From a checkpoint of a small transformer trained on Wikipedia.
Architecture: RMSNorm before each block, rotary positions, no biases in attention or MLP, untied embeddings.
Training: a variant of Muon for these matrices, 474M tokens, 14466 steps.
Each number is 500 + 40 x the weight over its row's rms, rounded and kept within 0 to 999. Layers, rows and columns count from 0. Numbers have three digits each. The size before them is the row's rms in percent of the matrix's.

# down: layer 3 MLP down (transposed), 704x256, rms 0.0856, rows 464-583, columns 192-223
# gate: layer 3 MLP gate, 704x256, rms 0.152, rows 465-584, columns 192-223
# up: layer 3 MLP up, 704x256, rms 0.154, rows 465-584, columns 192-223
down464 097:498482466661483466583516469524491489456462545491562537529495463475466528505433553453493546501578
gate465 103:437457494497559397531506541517576503491463571512506514499518501490424516542475527495427463483492
up465 102:455471558516549471492433526531511530516489545596556460589473530493549457461513521557436525512433
down465 103:465427472509500562479496475539485469515546534516487606530463476541393469492555486482485503456433
gate466 099:384488535473536488541459525453535550516546597484478468517444399478492576503475524490490547501491
up466 098:525545537502460455524490392500580535487467473505498499563479520525517490494525442460485421537423
down466 102:479494505436553602545590496503511540497450512519568515510478511468502493412498535459456585505491
gate467 102:537476484457445534608503485476535508498536508524507505515514539590514550469562510468593559537485
up467 098:500554496447540487491482451438503455531516556464550495460421473520510501562536499480444434511440
down467 102:473527534518484435544472564540506535539461454456518440551524497553439475521466551501474521491549
gate468 096:423548505501498479380543541461445499583503466528567505487554467488475506572452514451505407427467
up468 094:529604555502509529484518480549417511509539495474530507470569601531489575529508555468479463401475
down468 097:476465578513568497483475481517487437566499479496580497491549434490456535511512486458502509561429
gate469 091:536470556523445464534525472446519506565500524463550482503526511520472524480468510515489505509511
up469 094:523597542560529573505509493484492449462491501517428517434476457459482550484609474447492517539487
down469 091:489524626490449522526452432496482495469520503489479499491519473499484527538579570513529580433502
gate470 102:556457388483463510468531541501531521448565465491483446512560501491513476551498583467484576507492
up470 102:440526507470471483502434508546463439535518503442558476537436531453516478524541510433473641473512
down470 099:475464488464501539487536507477504490523514526596501515486562469489481421491534545489522522572543
gate471 095:481517530459537486504564480508512529541456426527518478479503478602517530538515492492543498491433
up471 093:509459504516575468490525491515458592467493519513489521560483538479461554525497548540517454582568
down471 096:492527469507502467459493540486534512500484453505522459534485472475565477442476490518549486554583
gate472 109:444445482460495472504526516464487462534461527521479396507484581434485508482491491499500525541397
up472 105:430485453495460492524488509540486457558551530473498542490483479539438525535568514439431492458482
down472 106:505520549521518528467488488511437539521543547417546540478479522471500461510445513510533443518477
gate473 096:479475516404546496529489429565468486513443446475469556509495611514518531476526503499534495439498
up473 099:547575488539516548465488501478550511540492528513491551516502514481481568479477538471558460521437
down473 100:460494450515472446493524490500437506511520517434495477460554527476443501471439486481478563509499
gate474 103:537585477476531505512525540460472562530476507424494464515466539475426470550538536552489427499532
up474 099:549463501486527468510466496531501531508556561556505451515464481468473505454470497554442483456521
down474 103:487519486447505449489451500456528511502471467587520494515550455446524429483538526503460511533518
gate475 102:558388462462560434502469569507500594520427479451514471477474470526496468537491477505495501560521
up475 106:539557464491472464504550520506469489480469529468480568464438471534448549513525542548488535528469
down475 102:468552544486497398454523535458532545499487548568523442506455400535494533581503479503489404424423
gate476 100:527522510550494548456457471566456476467458478467518409503483523446525502519470460576552507450511
up476 098:512510509472387465525572508619623470505505528499531542553632539418518451505491498526477497462478
down476 099:497511442506542581467465565474440476456577430494532527488496500555435512491496530587453494438519
gate477 103:555458454497589454474462500593486478514420494433544528506569470456397454520510535439555576521456
up477 101:432463517544500408418501507499578465430518553452499564530490480481454547581498560590490471491466
down477 100:465458483561461546512522538467527413417589497462600526519390483478492490524541548533460508462490
gate478 095:530446497564496468599472492396540515539549460455453522486513464473496585469449530542449547486532
up478 099:551504512409478506531494557493493554428479506483505485541504528467493467555452496471549513409432
down478 095:434512510530513486546538458461530585557492469473498524475554448505450498549564520518550531440519
gate479 095:490525470510505520414612551522495521502517535489469469563528520503435472524518567500434440456467
up479 096:455486489481461514497473436458467516490480482538474562516489553542543498495519443591477498497532
down479 096:442518505468511511485498471508514519486489596495478458561489577502551515507449477541519540441446
gate480 100:577439519439513514528529508467486433495584532516530516492504472488534454574555548523472496530426
up480 104:537486385540472480525425485536505462444508459437497483576429541516513507549501554540522523469554
down480 101:518519505463491560447470512520522517523493503474481521446511424544492528521493486441455549471499
gate481 098:541542507487464473528515571521502554558525587487506517488549591477472600510476494487576495520540
up481 101:534539549569514544496544431475470483445431522585494466438521458487513584505496458494485523535542
down481 101:452450493477524469490505496441512483566487516488534467511547521445458534524453551461554529518554
gate482 101:567559623476498523487483563604497495467484491527531523471435489438491513449468528461512487481519
up482 102:429457466493525509441531546523509494498525458514523460540488473499492516529495501421436543478496
down482 099:530528479502572525522492487513476578470511475453475482490508512520500512521487481470561490534472
gate483 101:504523497591534529509536469541480531536529530493445470478479452513434504532528437560513578482526
up483 105:508495509541516524515436483534479501539535536528488564489489503469452505555486473454440469435592
down483 104:469443451458564518489455522549458475535534517481462539481533531547468517540515496453460385440506
gate484 101:526504521513517510537478507476493570405561546499542552388453528480456458519490494562483533436526
up484 102:510530512513468476435526497511482503547477493451569531604524476496564513540551482485470514504536
down484 102:567497584491494517510508491523532523514482462511563414566493506513436526492408554461535456456592
gate485 105:479498542492476514537467487544447501491531591503494447462435475526489544483495526529462590495534
up485 102:441505474539519458443485555529465458491477436507505488541586433442532501503512476486449475501447
down485 103:525517482533469423493444556494533567511480470477422433505509451504504443462498458510473519484475
gate486 102:563537457487522441526498490460514492503481554489489490458523461484475456537560526446525529559491
up486 100:525427540517486420546533557511577530521537455456424509482392520474475507459433499450476511501473
down486 100:537511472503532479510496534572468478543474516397504510485443483492488438436509524512491514512469
gate487 094:562544515492483419536454504493583517504470518480544542497513496517472547515463476498497480515533
up487 100:602509526541465478470473486562492570517432409446487562517532472518472522487496511510507521551492
down487 096:466440574524464525461464521551497564507458456529475517566494467466514503485543478481505542504540
gate488 102:454518564494528498462428502477460509534480498515476498477509452518548524484445494538560499512559
up488 102:489501565448503482501445460571501476492411477444450520433454486503492534486456500561483524473583
down488 098:451582471451531552593511507536529502461505484492509512479555493533500504522483551521548538435545
gate489 104:510597449416531451519490495422475514468468555513540530497433540471468546489533486499505481444487
up489 107:448508484466549596448489486433460488479492518471532468520506583483443571434570466534503518452461
down489 104:494437490525468475519473546487564386521459505501553426457508516401501492561508485494481507436476
gate490 099:554574597454550476501507486480505473512488497540512417470453505518568496490466554525524475446500
up490 098:460476481550544513505532478509501518523498482444481553514509468537568495562547480484471547452515
down490 100:516486500555476484512490470475509467534475512482483525487506472547519484459562512494510480487505
gate491 096:515528483443487507467494494437469520475491564536500559457444498518489538550556469399592501524488
up491 096:490475546483554508493492467500499560524519501536519485478528520479571434438483535540439514522500
down491 100:495484495499534512520469539498504502501478498403496453539472516480425453466530537534499473517473
gate492 097:462470556511422454602563462463565493515400506504496509485482425480491470500510526564543474573472
up492 103:535484516535473529518550446518499529440485407547521474500514487516512372534493527490523512510535
down492 101:578436526564435429490505482421477456487517487480487551474516468571513488557445500515467457463512
gate493 093:487540572534576563554496492514494490486468559502539481532425515509443487495499506502513496518529
up493 096:522476504489537515528479431526483456549556526533510504422491449427427511470491486549522470529510
down493 094:423531526454538493557524470527481531571552469467485474509462589415565508512563579446539526504525
gate494 102:492565472476489514384424461560472469518493477486619491543462539459481480553517520483423464539496
up494 105:457477477556467495421483485444500448491539468494524483467576523423532428448520520495456497555503
down494 105:466503388578493474496520548428498516547534506519494489501522515437564498543477442482467495555517
gate495 098:474472530484521426496523509475450522468526547453512550413456482487525530495521551502480487509410
up495 105:541488479486550487492552581482591439472466503482506491508530466566469518500449564549467514516475
down495 100:561531489495492579613558552553556476493431493581536484528554516473533462511548449516478469505485
gate496 102:508503538571513490555559544531465500406560429503491496532475556448514471570509504564468482508460
up496 101:461494497449562557521525468471481406559423497547440522442456489520540500520436474515437527472507
down496 099:479499394475527482536498445452499518557501509452565489504478511428544484474439499581504539391511
gate497 096:492502485418499478374514495471570469535467550457466475502417558493544480455504507422445467541550
up497 098:465513496527539530484506543527566460490469461491543508508509520577503448440421509485490428583563
down497 097:515534554418466526558467546507556549526447527524497482597516569480485560485466488487388485505566
gate498 098:431475500469529558479499512529481533404453520467512485485473538509435442457545450473463521519503
up498 101:448429435501539485533428496469505498498532442517488500491523480542549559471474451506444502500526
down498 103:490488487515442488542465522395551519454556432537479500509526482482488497423440474489489520467482
gate499 097:480436535391431499442468541578544522558549544514526478510481503521538463569522487484502495519487
up499 102:566519520506444518515453542487502431482494442476493515534542538496511533541503487493566469596563
down499 100:420440495497504465513518544528517511504519467524501537466459532467471434489426534480505515550384
gate500 101:451524529516486493524555480504562512485488437437473428565469470410452447501510465521529466533527
up500 099:480533554406535569502528459445413503506415522484535534497554452507508541493522450495508482530453
down500 099:532477465444503498463470528498519465505495517500551534403551504528556489468487466481468469550496
gate501 103:473507534496542497522541522498474549527540520449473442498467465440468459526542548483435504523539
up501 103:518459527506512522530505487474447422502432454500479485412485503440492563427488503414517528529410
down501 104:479463395474479528520505576487495497513429570462474558454442447492494524498577503539489471465464
gate502 104:489475506474435553436523397534521518526493499437534463480487548469504489555488490527517524406459
up502 099:451475493613514497553401528460524476500491524520526528475477487522428474475515539498518453451519
down502 099:418531550475498491516483457479514548522468526493542431523521498474438461550498543423498465410513
gate503 102:532450533496407554503466560493481479481485560465537541540460549458444486542489547437485470539418
up503 101:526535491538534500556454505497537409537538463533534521482467521499448477507559513544548481438550
down503 098:474528505502512545421503436469507553550488421470547399455521501511540547490443547538476511403539
gate504 103:429497487464523521537469546501441441480579434522409507484468499489479480511520507570480473463470
up504 098:495428465479529523470525439437516533493488471569539474568486536553565507481512543483551452499468
down504 097:477492486553574459536522532488516496493446527491486476519484511537610576436516467461492500478499
gate505 099:507569413506543550527430540494517522484483547540545451535522516418557564470440512501437465549495
up505 100:503486556515457500532474458499519486482528475513519533506447447565546499521541557527500463506575
down505 096:497551519505480518542590504471484481466527471546532444497488474474498465555549534515473531476485
gate506 105:458508508553413604395437508402571419504455545485506518471486534506473502551486469477515453517488
up506 103:481521464483512453542480499445501549433475522514491469526497557482559445506461486534575493519532
down506 104:515472529532487497492516580478478497495545493563461434487524527550525525456424509567514489495446
gate507 096:483524548567560488556566467463527587484484497493562543510465518405520499458442536548513501491520
up507 100:491501454504445480413533537467449479438513515546530535410480438511589461551536562482507477511515
down507 099:478515516489542597461442496415477461513511518423488476530535585443480433509596524511500503477462
gate508 099:473543470470581456449428534459500491566559540554485515448525508499592538489467482443514503475509
up508 102:495481492536498484541525527544468549550522489519469396495506551537524476514473518541478543506506
down508 099:552513454503478507564509507504562528538534519494483518522506489534542557476451492530542498592566
gate509 102:479576612521471505475577545530454538431447506432522428481470484521459490482545460459522458402504
up509 101:541593433424457543444514530504535468553483484454425509469444469582474485546528457581497462469552
down509 100:489451526452456594524539471461477459513522515493423514496503570499495483579512434525444484483534
gate510 103:477532524449529472467547528525482497492519491567455488536565453519455548522502584558509522445480
up510 092:506490465511516468464473506484480515594490504518569563414466524610576558509454493474484498485476
down510 094:507451473503460511507565517501509523490525499467529544548486503491527488495532460498555524470538
gate511 096:468551465463532450556490536401490465466506538431545478502512500448434559484529509521512570535485
up511 092:502443472487489468503505502517519496511562463571469494490467441534518428429490554515442464465476
down511 099:489491456451516496555428512444468516433591495506477475461520514554466447433488511558460527523609
gate512 102:490510507511522449435589540534543511552519541514449514527462482449534443491505518515437433456418
up512 102:478480482524505528469479499418510535536458469543500466528504559475485475526476506504532593496547
down512 102:505460542470519479478483440491488583469472459488523486508574545517544508440544434487435501497522
gate513 104:478507560502459520400519552543541495434532465472499470548521452611466522534454520524555540500524
up513 102:455553513517475529548481487441549394548481542472505499502473478470537491477540459554380538540429
down513 103:473508529499521503534499486486550493524557498491439480536513568426524443554509448474500528527552
gate514 101:503483555502486477543501527493515584472496426471497523488459475537490440471538524460489418510532
up514 101:451481523496504492472486486472448485519477437495492505513505538468477438549581580484553489471459
down514 099:468476537581569504426474495546555467528552587501512513543493476576542483454522503451432505489515
gate515 096:486525505483504470579469468422434566436527498514499473465501418471554507488428453471501533526537
up515 099:485425498517520428513441556471505515459434481486552540470483449546426486546547517551527519521460
down515 103:473508512473487398496512519517487506478494476442445542415381491485553505495513503448429526491473
gate516 100:445486483437495554487527483495514509494432534381546498536510469508493515472440512481531572494452
up516 095:514565449526506494499552521478440485532543550467532454472554578542517450531498510506509500520443
down516 098:496535484509554547529531538524533462477495496440498509468537494488535468545535467460519475459510
gate517 096:543495456527547487477457513467498528565492508483496435494502535509507454518543573434459493489472
up517 098:517514503532491483442493490503518467466477480464494438501469472522487572523539448507516449486483
down517 096:484506516531515533484496533518510526455488559524536507569453539537497527623527480429529450585477
gate518 097:577515548506499471472452501529565557466541485569420513447463573542480547468536521552509572456409
up518 093:522524496481509443462522489486539581534570524498489471500510555513516575472570562456487558463459
down518 097:472489494503476488431528515575530486567565497555410508552486569445492458534500474557464503504455
gate519 104:466507471448531502506491484508430518476472543428560489514512548532538497529461477459534472542475
up519 101:510432399500443495528504448503460580495555540521593517562507496491496584495476509526516480500514
down519 102:484546502452486458516562454467476537504474444509545513484495517511472525521494449507487495485553
gate520 096:421501565535519514522497557469477508542504494499480557422464587499518545492445527411484535480514
up520 101:478528532489533461487483459529484505568526504462438464530447503438545466502497537508498489535486
down520 095:479420527492462566499523489461555532495450560532492464550546459482491447544514580534489549389439
gate521 100:536541543526511463456528425426493530493491450473530459482529491457474476552527391544506518504531
up521 103:517495537487525536536434492493386494474511523498516537506509491535484452544481518449533462441470
down521 104:540490453494459535482520524474521482493498440437544517553439451546529538510496483432504476449505
gate522 102:509386463475446545508448495505535525440507480477542454482500467442551472522475573540573480478480
up522 096:474504583497492475475504519526496511540530516501499594510562506483422488496487454515482466551562
down522 099:562507573557505459440518446566480420586504501582513518469550499451513531460486482522461511435523
gate523 102:488549450447530523554592470426482563515441528518518521483548537426460502500484504592544472480444
up523 099:528546539451457439488530440529538509482527490473472448512465501529509494528477499552485501530501
down523 098:511535545486507456471496460517509470483549519441486492472507489492528533542463504443437560512523
gate524 096:448441470553584535524544447436531481514472578572478494494505494509600519485495527488516463523451
up524 093:481498436441520494457453507521524552456448509521478493531489530564576518543469516471512436532470
down524 096:549546534539544432541520501506555582465527500491483522513486517467444508492495462518502471519556
gate525 098:474530446437442453546470492533490486528549476491478549559528448482429570549515527474454503496532
up525 098:542508541492443511596503518507509496540614539491449460461489472514485579578488477508507552546487
down525 100:505456497501481543558485498504483472441520500548470470551520431501523532493570530553451507525526
gate526 103:547505474501561461528460493486509466530543499492496547583433503413447527535474571530471469481525
up526 103:430436464461432461463440593475518425511525481452506484478500432453497476529504530552530546525459
down526 103:521478493498527505583441518466514561444541551549501499481522431446486545459521472499477500493566
gate527 098:513529467515576483485497512459462542560505489527504523536514439506508547504519493560528579421437
up527 098:504463499468485551472484432590548497446535587515465496431496514448511419484528590532518526450532
down527 098:517513518557551463478524490527509506531517539584547468615472476505488457518485578459529516513517
gate528 103:518452503469490512508553527474457506504510436486412539534504533458544521493513468485517493450434
up528 101:485505559468481532531498551507499474542577505511481445462480451413543516493521468504534550456521
down528 101:452501521541508525534444478454500491539478511522482471500491518544464528476495526491513483539489
gate529 100:500434496501498459471497465404525501545512557539502467474451479510504475515576521475512454435472
up529 102:459540466479546454416411459485463546411457489468493512561452523483398447509527522482493472504504
down529 102:576541480494445510476468534464527432590474457495483520533555467502509524479460548467484512505541
gate530 105:458510589440581430399483499519544503571478441493404502528449484473507541529443432530518446464521
up530 102:573519457514433517486522490479465451509504534581536448521547443486399390527471515502500470535532
down530 104:527439494453573479520509471487482434446490451461418490547491474456527473401508509530486472476505
gate531 098:500483549485488457484520543494534519466587489486535489463430532526519455407458535496479426538492
up531 102:524456453579444469376516513497573471545489494485464543383499492456502547441498563432503468463486
down531 099:487472563462549473473505472529487530475523536509481508477538499492440526580544492512549448483435
gate532 106:474497604513448487476426513504470518489503500543508464437465467502548537537489509547442437444463
up532 104:514536533497435481537526479433464428515494460585501503479542478479399525561456528542559501543463
down532 103:513505426493467548482486510517481509484507472534386467504552515468513564551569478454522428394488
gate533 103:564457504489477450462553482549478488476525481460540501468493500497491492547511504467454468511522
up533 102:511417430530435510403524520499500444533495508488468455450491495457526472493520546435498483498499
down533 104:450500489477458524419563517457527518519510512544538522413551458465468523472459442487458520485458
gate534 096:516570471427489536466512507546507508458486549475441577622564467486547554503463474464474536515497
up534 099:499454529444385431490547510401462514563523515534529504500550519525450505471476535464467529461484
down534 099:489543483484458446461549512524475525550549572464548535438480482517497428509498530485550394592517
gate535 102:548499499561501401564521483462478519553491544518488460616487462497455522535535497559444537466560
up535 102:425530460479515452460501393462427527491529504519464556536494434458527496521522514474473551484466
down535 097:420441525548497563460487513560517510487461436490541463499472541496492510491543410539551478519528
gate536 107:567471546494428531536484512450477448475524442485458526538495535417491467552410517475441545532457
up536 104:530440505497503489507426502477500513526509552502457530532465542466583541513434497481549453454460
down536 102:535488436482519509471367558514502458436591475463440498515502515482430497520469479523421544517528
gate537 100:481474494528477510557493481519491519467439454498539559477506507459440564546553549456535495510456
up537 104:527500358549456462524541474511517448598498442501471457526512500509500472537537530526494495526505
down537 103:502479503462505432462447530473480535438567578502494534502488548516576552503510490474497547535449
gate538 100:498542583507481478398562505492399539486442476510486461494501470502524473518493456494518503507514
up538 101:506504467529457520469472498485581558439535436418469537496502482430502493501545540469535491431542
down538 097:499506467533515463514523536492544499502549549499430490505399501500504518498449462502516515478484
gate539 097:482489464482527526525586493440492558491548484459479484554499494482477442531457561492525506561539
up539 098:522453469474580556491432502464481484519481513480529506500458593459452524536488467462492477468472
down539 099:464507496499526517509464429549559515388481565531518527572499507568503461538579490512494499511452
gate540 096:512492497473530485538397473527494491479423518483378446470562461508530404516460517540621514474485
up540 098:550544475469504491573441488557479529427471483511487519574456550538493518549504523510474476423559
down540 095:498479490491459466587502479571552487494441537540377449464497492443510479510554474460503503543443
gate541 101:474454494549465515546542508483531534530533478566447488427589489469447483457477512513495563556573
up541 104:530456490609474486562455494464508545435483497515442432529556556532505522467552527531427490541506
down541 104:532588471527471536538505529502509503514532507447480482523478489526535497480464488495456480465414
gate542 098:503565427528417530447430435544493527502535518486471558490537526498513466456508592468549480506427
up542 097:504474460531532474465566459500557524462467434455532552521486531505475512578537565494454524493462
down542 096:481527597531416459547553532543532426482485541512577468525463534506477531523551564549471509513511
gate543 100:448480478496484494451485533448487499492455517529504488477499532560520514524472539491464530471553
up543 100:500535431525422549480510591560521526498422537474529481535537542472518418486452470517562467512497
down543 103:515424561610476451481459491512515492513547568458520436490539460422447517522442498507490438565433
gate544 100:507473475576540574559455529470463489470492564480483467460427550417491519442513442427555477515554
up544 102:484514445429468550537485523468541497528498499550520461490526495501534574461550541509546518496462
down544 101:447536494527518502505472519451509572496463455566484524483556473532553584486499487518537503519523
gate545 101:498561577504491516555543537521439460486504462582479515492536554473471529508545564500544521456442
up545 097:505429425570492406461441461489512563450539520491462552522555553473524491499485523534427448475530
down545 100:462519515517499553531477529499548506495440479431475477497461509551514485459473524477447516513552
gate546 097:454527541489451538456476455370542520529492555504490472533486451503559472471504531473494500542551
up546 097:485544467501452476484506542491535523506568446534516455528464561470550483484494401474578528444450
down546 095:475527463436520506541472461411451583502456474514545459444544520517519456485519483564516543504555
gate547 098:532488462461510493522479495541474492507474576471480484517518432471449521479437487516468499519476
up547 101:498524543497580482501545440505503480472521511553508429541470490474544502471446524568560500484516
down547 100:525531523485526464581537487515543523429511581459452407490572509471473514547573536490557495447567
gate548 103:531526513431523477531509518467492520566458477519516526497482456504429530524549479555537510476574
up548 104:508422478550524505470499492518539516390511510516487561494461470518515479456508538533507492536516
down548 106:422409485457521429428489516527432482516512531498558507560484490504518490489565479564479461508545
gate549 099:522492480534466505494572512535504459506494533456484525528441475463520478506513575523522564495492
up549 100:509468501484521514502442490505525419548523547491518511519532495497510508493462508512569440556503
down549 100:494506525513508510517544457481545502501519521515473493547470551494474563507587476485520489502524
gate550 098:481456520466495463493507533533488560505471470446514533442426481548515487524523426452475527528498
up550 101:450455533474582526540556535463509500514437451542537488451483559578533553420509487576448563478545
down550 099:450499481501486540535597470498590469471467493509559454525465488504512490483488552505495428467559
gate551 098:554606487529486480455467459536563485583519474509452542537570534523561577509479493490499404531551
up551 098:513524492423529499519475539536504521519467518369521489452551535440528515416507499425452443506511
down551 100:470533598542452492542488544521495519440551482489556497547565499516493550452480512416536422480481
gate552 100:464461468543478566446477503584440485507488496559400498498539499501557487481558508497478510481484
up552 098:554521530526457544492455379447532496468492448501463554505468414486498508515523539428438516475539
down552 101:475548500532552567479521526537523494527476492567450504495503527567486499444453489540481480433469
gate553 105:523457540478529543488441517481493509504482476513493478546542498527536510511511490588526491471542
up553 107:506552575504488472521502437532502484527516480502502465529441419508459556516530433516525506498528
down553 107:485540543432462473569493610430555442473530452505501461498507451507458577521550414466453451467497
gate554 098:524443460473457507508460517408496473527529489489421469569479479526447554485481500479490507492416
up554 099:502448503488511515477545516519493513541492516454463495532544469479432474545522477464578484442528
down554 096:514520445469522428575580556510483531572541513515457456486517510600506470455535569449501494509504
gate555 103:476453542544431534533596502428503462529461488489518495519453514547484556519520481499534446464544
up555 103:515423485463454526513506535481555419483496487503417556504538469498519504484480579578516542502460
down555 105:473528491550521548503489455590510533510511574452482483512542456529482475426476520518497592444441
gate556 105:550532553507499418540470529571469489588486510472520492524620483552528438516502520444532502459506
up556 101:471510519529470509494494523526521454520502483444538423447502530510515468442440514497437489516503
down556 104:610498532497503511512573480527490503487462574481551503513473488523493496672483479514456501549525
gate557 099:450489442516567475490440424511496474449499480501551371551437558467483553538467465440520484525443
up557 101:500479454507491524467483460448536559535561516500492523494585440495473550533445462510514447532455
down557 101:500461512497484589534412557550477481520543431492494489464588485473459486470515519469484534582502
gate558 100:498586451547498538450489413554534527575584558506538486453533532479530503526477550476571442509512
up558 104:480524495533611526435412455480524511487512481522505553471436422461439478431558503546504520528486
down558 101:458493524516471523498452498527559509481483553525482512544548440523494524430460424508507543525559
gate559 105:508462476435494457499549492455510516436393509464504521583508444459531517531562518460522461473495
up559 105:530519549468519517466482498506505497526490569554500504497477475493520548560509555428495488520528
down559 102:486513520473489444454505487544460530448482419452523537586503570551522475584511414432513541562511
gate560 095:401491496491509430513512478461486496379479474517427443509537559463520533512580428503465536576552
up560 100:476462521563481573478484447503462492582510527456455502492462455550483554519427478584576538519486
down560 101:472522520563466476447515536422446414521512527568505567461452566514498541507465526516542494532461
gate561 101:583511510499532485508532535579510493510476566487547518497469427517474510602493508584479540518418
up561 102:494528516547443595503540514435523494516475434360528487589527504536508526486510517455549525477589
down561 103:497464475528543527439510552427536496520433424485512465544478504522520531535501489466487445499487
gate562 104:559553540488496491487536527505584490501446561532499472497523501491522568499559541487504494517414
up562 100:566568522517538469483454486554463522548500471491494519466503508536505536501492542538481508474501
down562 099:527509428490544536507484490460517551469515480538550573493526486424525497528445461499545524532550
gate563 107:550474456541485563441454490532470549535471520451502481406483470564498470506454577473513509535514
up563 102:414538565531557469528499514558511525466483452533475479499606521460478534414480484498437411461488
down563 103:499562475474479467501508520526514456511529468507549500498471436596559587457481451468489453431460
gate564 099:482437467534547472429473481485524528547503470516489541549555420453500524556526558534512465472519
up564 098:542513506512480532521472493556456466457547499445464549528510500455503457541506504537562512528539
down564 097:470509439530565406509579490497496481456460551517483514502501517458542461514515552456478507482526
gate565 104:450528448536504503567492526492488550515542407640541461553470512449516515509511546467513488534499
up565 098:531470542537447548497515549542494511465540460491435508515498509430498449541507555474528456486512
down565 101:482530553439465434500523500503512497457602491535472502576473481512451481510492468488541458549533
gate566 093:497509496465497424522508508551568582467502541477523431452484449456522546547480514484586439456498
up566 093:482533525479551527527507430464508508540502523480539520493558501502535487533522490474436557498504
down566 096:489507504519504600502500379464517527469481526476460496468521449470529481446516537464530505504513
gate567 099:443516530510507564509506430505513421423502494506497453399506551508529532524470518579503548544455
up567 102:529490577565513470456488491452531477488489424516568500542451448426562469557479514502517499445464
down567 099:570500458581430514519575475511494440513489510453499462470435556531441509441513563502466447492488
gate568 103:517440524476558516549447511507517513477464477541533511515441480461492476466497448525468482461486
up568 105:523510531489432509473535460538538542474480485469531468557443514500546497537498486509441548487496
down568 101:530500515467466490452480494512506537465540500526472581587452549518501477511514522569481486491516
gate569 100:554456532454552519495480508431356477529456554429463462486445493459561514462491490515482481498549
up569 093:456506471516487449549479508482506487517483431542535520499466469478585418527500515410555590482480
down569 099:497506517505434542484461560518499471473566490482484505452466466427555454468515535477485483463578
gate570 096:506512495550532467518491492471528484489509461572449453570431547541406554589420510481511531516491
up570 096:519493494469547519515510571477549530499536511424512395478531481464585502501431519470546465604513
down570 097:546526550497510508548489497479531511504530424499441553436543482596487491528467528430501559499492
gate571 100:517572531491514461492514483457513444505468528558505479571550581459461497556526529554471477517496
up571 104:508570460515461520532509504536541465511428563491522504533539442578518570567490531541511524548498
down571 100:478457492431466437488492527514490493544549530511555503513536499527478526553535450491507511542480
gate572 096:490490543370531492523494517492447507540541500552537526480495517493530510502559488464515465517507
up572 100:512539443468510511544489429493491543484567500482536513522457497410503512480489516531507461490513
down572 101:499515458434475372518438493464521499492527503498561466518590470495501494511516551481501457518464
gate573 095:451463518476483486554521498511515535535475461520557537522489585506535528493474536520565519550468
up573 096:427542538481506567555472480508514470520427494565534510487471528506536480535523512529500540580461
down573 099:494545438479496432517492415511516470428552524469491411498520517498551481556468515531492445410478
gate574 093:470519453466539434461487468521478517455531463492470573501472507530499447544497487464499509527456
up574 095:491450489536523488507497561551496488420543537470560376458477503408470542486513492508485527538477
down574 094:480527492458499547535513467523457502442517578520457393580449451509446498507501530586478515474483
gate575 101:553506520527519435507428488501468490472544425565470486502515469466474491482539456502516510477567
up575 099:500542515484468478525470481433510457476492498550515465532489478487484470500526520473586479461486
down575 098:515529461529489429508487456481583487514433509525475491478535504498548458434473522533533401532456
gate576 096:535481532504451460486399467548423485581536503482501490544456581467534467479515494508509589473534
up576 096:478444479604542518476496427475462454457486510527502492437477526513516483552514536430491558567530
down576 101:476490493442477575468486500518454502539460556525515454489466496497582487551506530469435489578487
gate577 099:591481538473514544460446469445459457428471504536458426488523502453532511508484496523503498454446
up577 098:531452475448564467559459403540412529520461451485460476519503506481464478449527531450450487474531
down577 098:459500531484461512498457496489531527473505472562489506471529495444492470511474508461503479531487
gate578 097:560475508468529501450470468475525475508571496462526525475468607469473520502494534507466502535558
up578 100:530464557507509490638512486422491493471518497478524493465481494488481497518520494540508566432568
down578 099:521532494594495507453540375416522448513444510535512521501466498474500547431465487496486503487562
gate579 103:492470543506496475427573500510501477513475472549476530547490529550494557555480489500498471474557
up579 100:504428522436442518501561535506484539521505515461501480536572555556542594515532502448498488476499
down579 099:471552485448469580589477544516513534540440543475489587521480449410540456541463489505509568498536
gate580 101:513514485423504536521564437502440533533528504467525506465548517537533537514484449499567502554544
up580 102:525422565454546561482509462474504467546527566489453533493469615465503447558532433579500516476475
down580 102:509565539445494468495478430514507523474545492481503526497508555494514431551469476499542493459446
gate581 101:552530527514490478538505535475423458420514542440430520468473522495486552561531536505485486489510
up581 102:525488565551533424465546488497514537440424493571497484514490485517536528523454624499496570451575
down581 103:515508485553517522448510460469500528442555455446565550509540531559511502476463587484550451600507
gate582 099:431485595499493494501470479559379459500463446500522462450470492470484521544448526513529519476424
up582 098:519454526477516487432540544453488469523529465510586453547481499450443417519481463500447458530549
down582 101:555466564443514428399491527515412484485491521545533509517419526483521547548481461472500453493511
gate583 099:504475510532554511546483547500525551524524516583501444531456578498523517475479470484449537527458
up583 100:534446524539516475587551500520479466470580481512509413450430479503492472484528473598539533462446
down583 100:569525558546527577473484518460496451434503456579518506430482535462507528479527478570501514482583
gate584 100:490534429489519508499565497476450498528439524476477484512526524603530480575447444532561585481474
up584 101:534539463510514456574387491417529509595488460516454460497509551485441521479535503444478507489510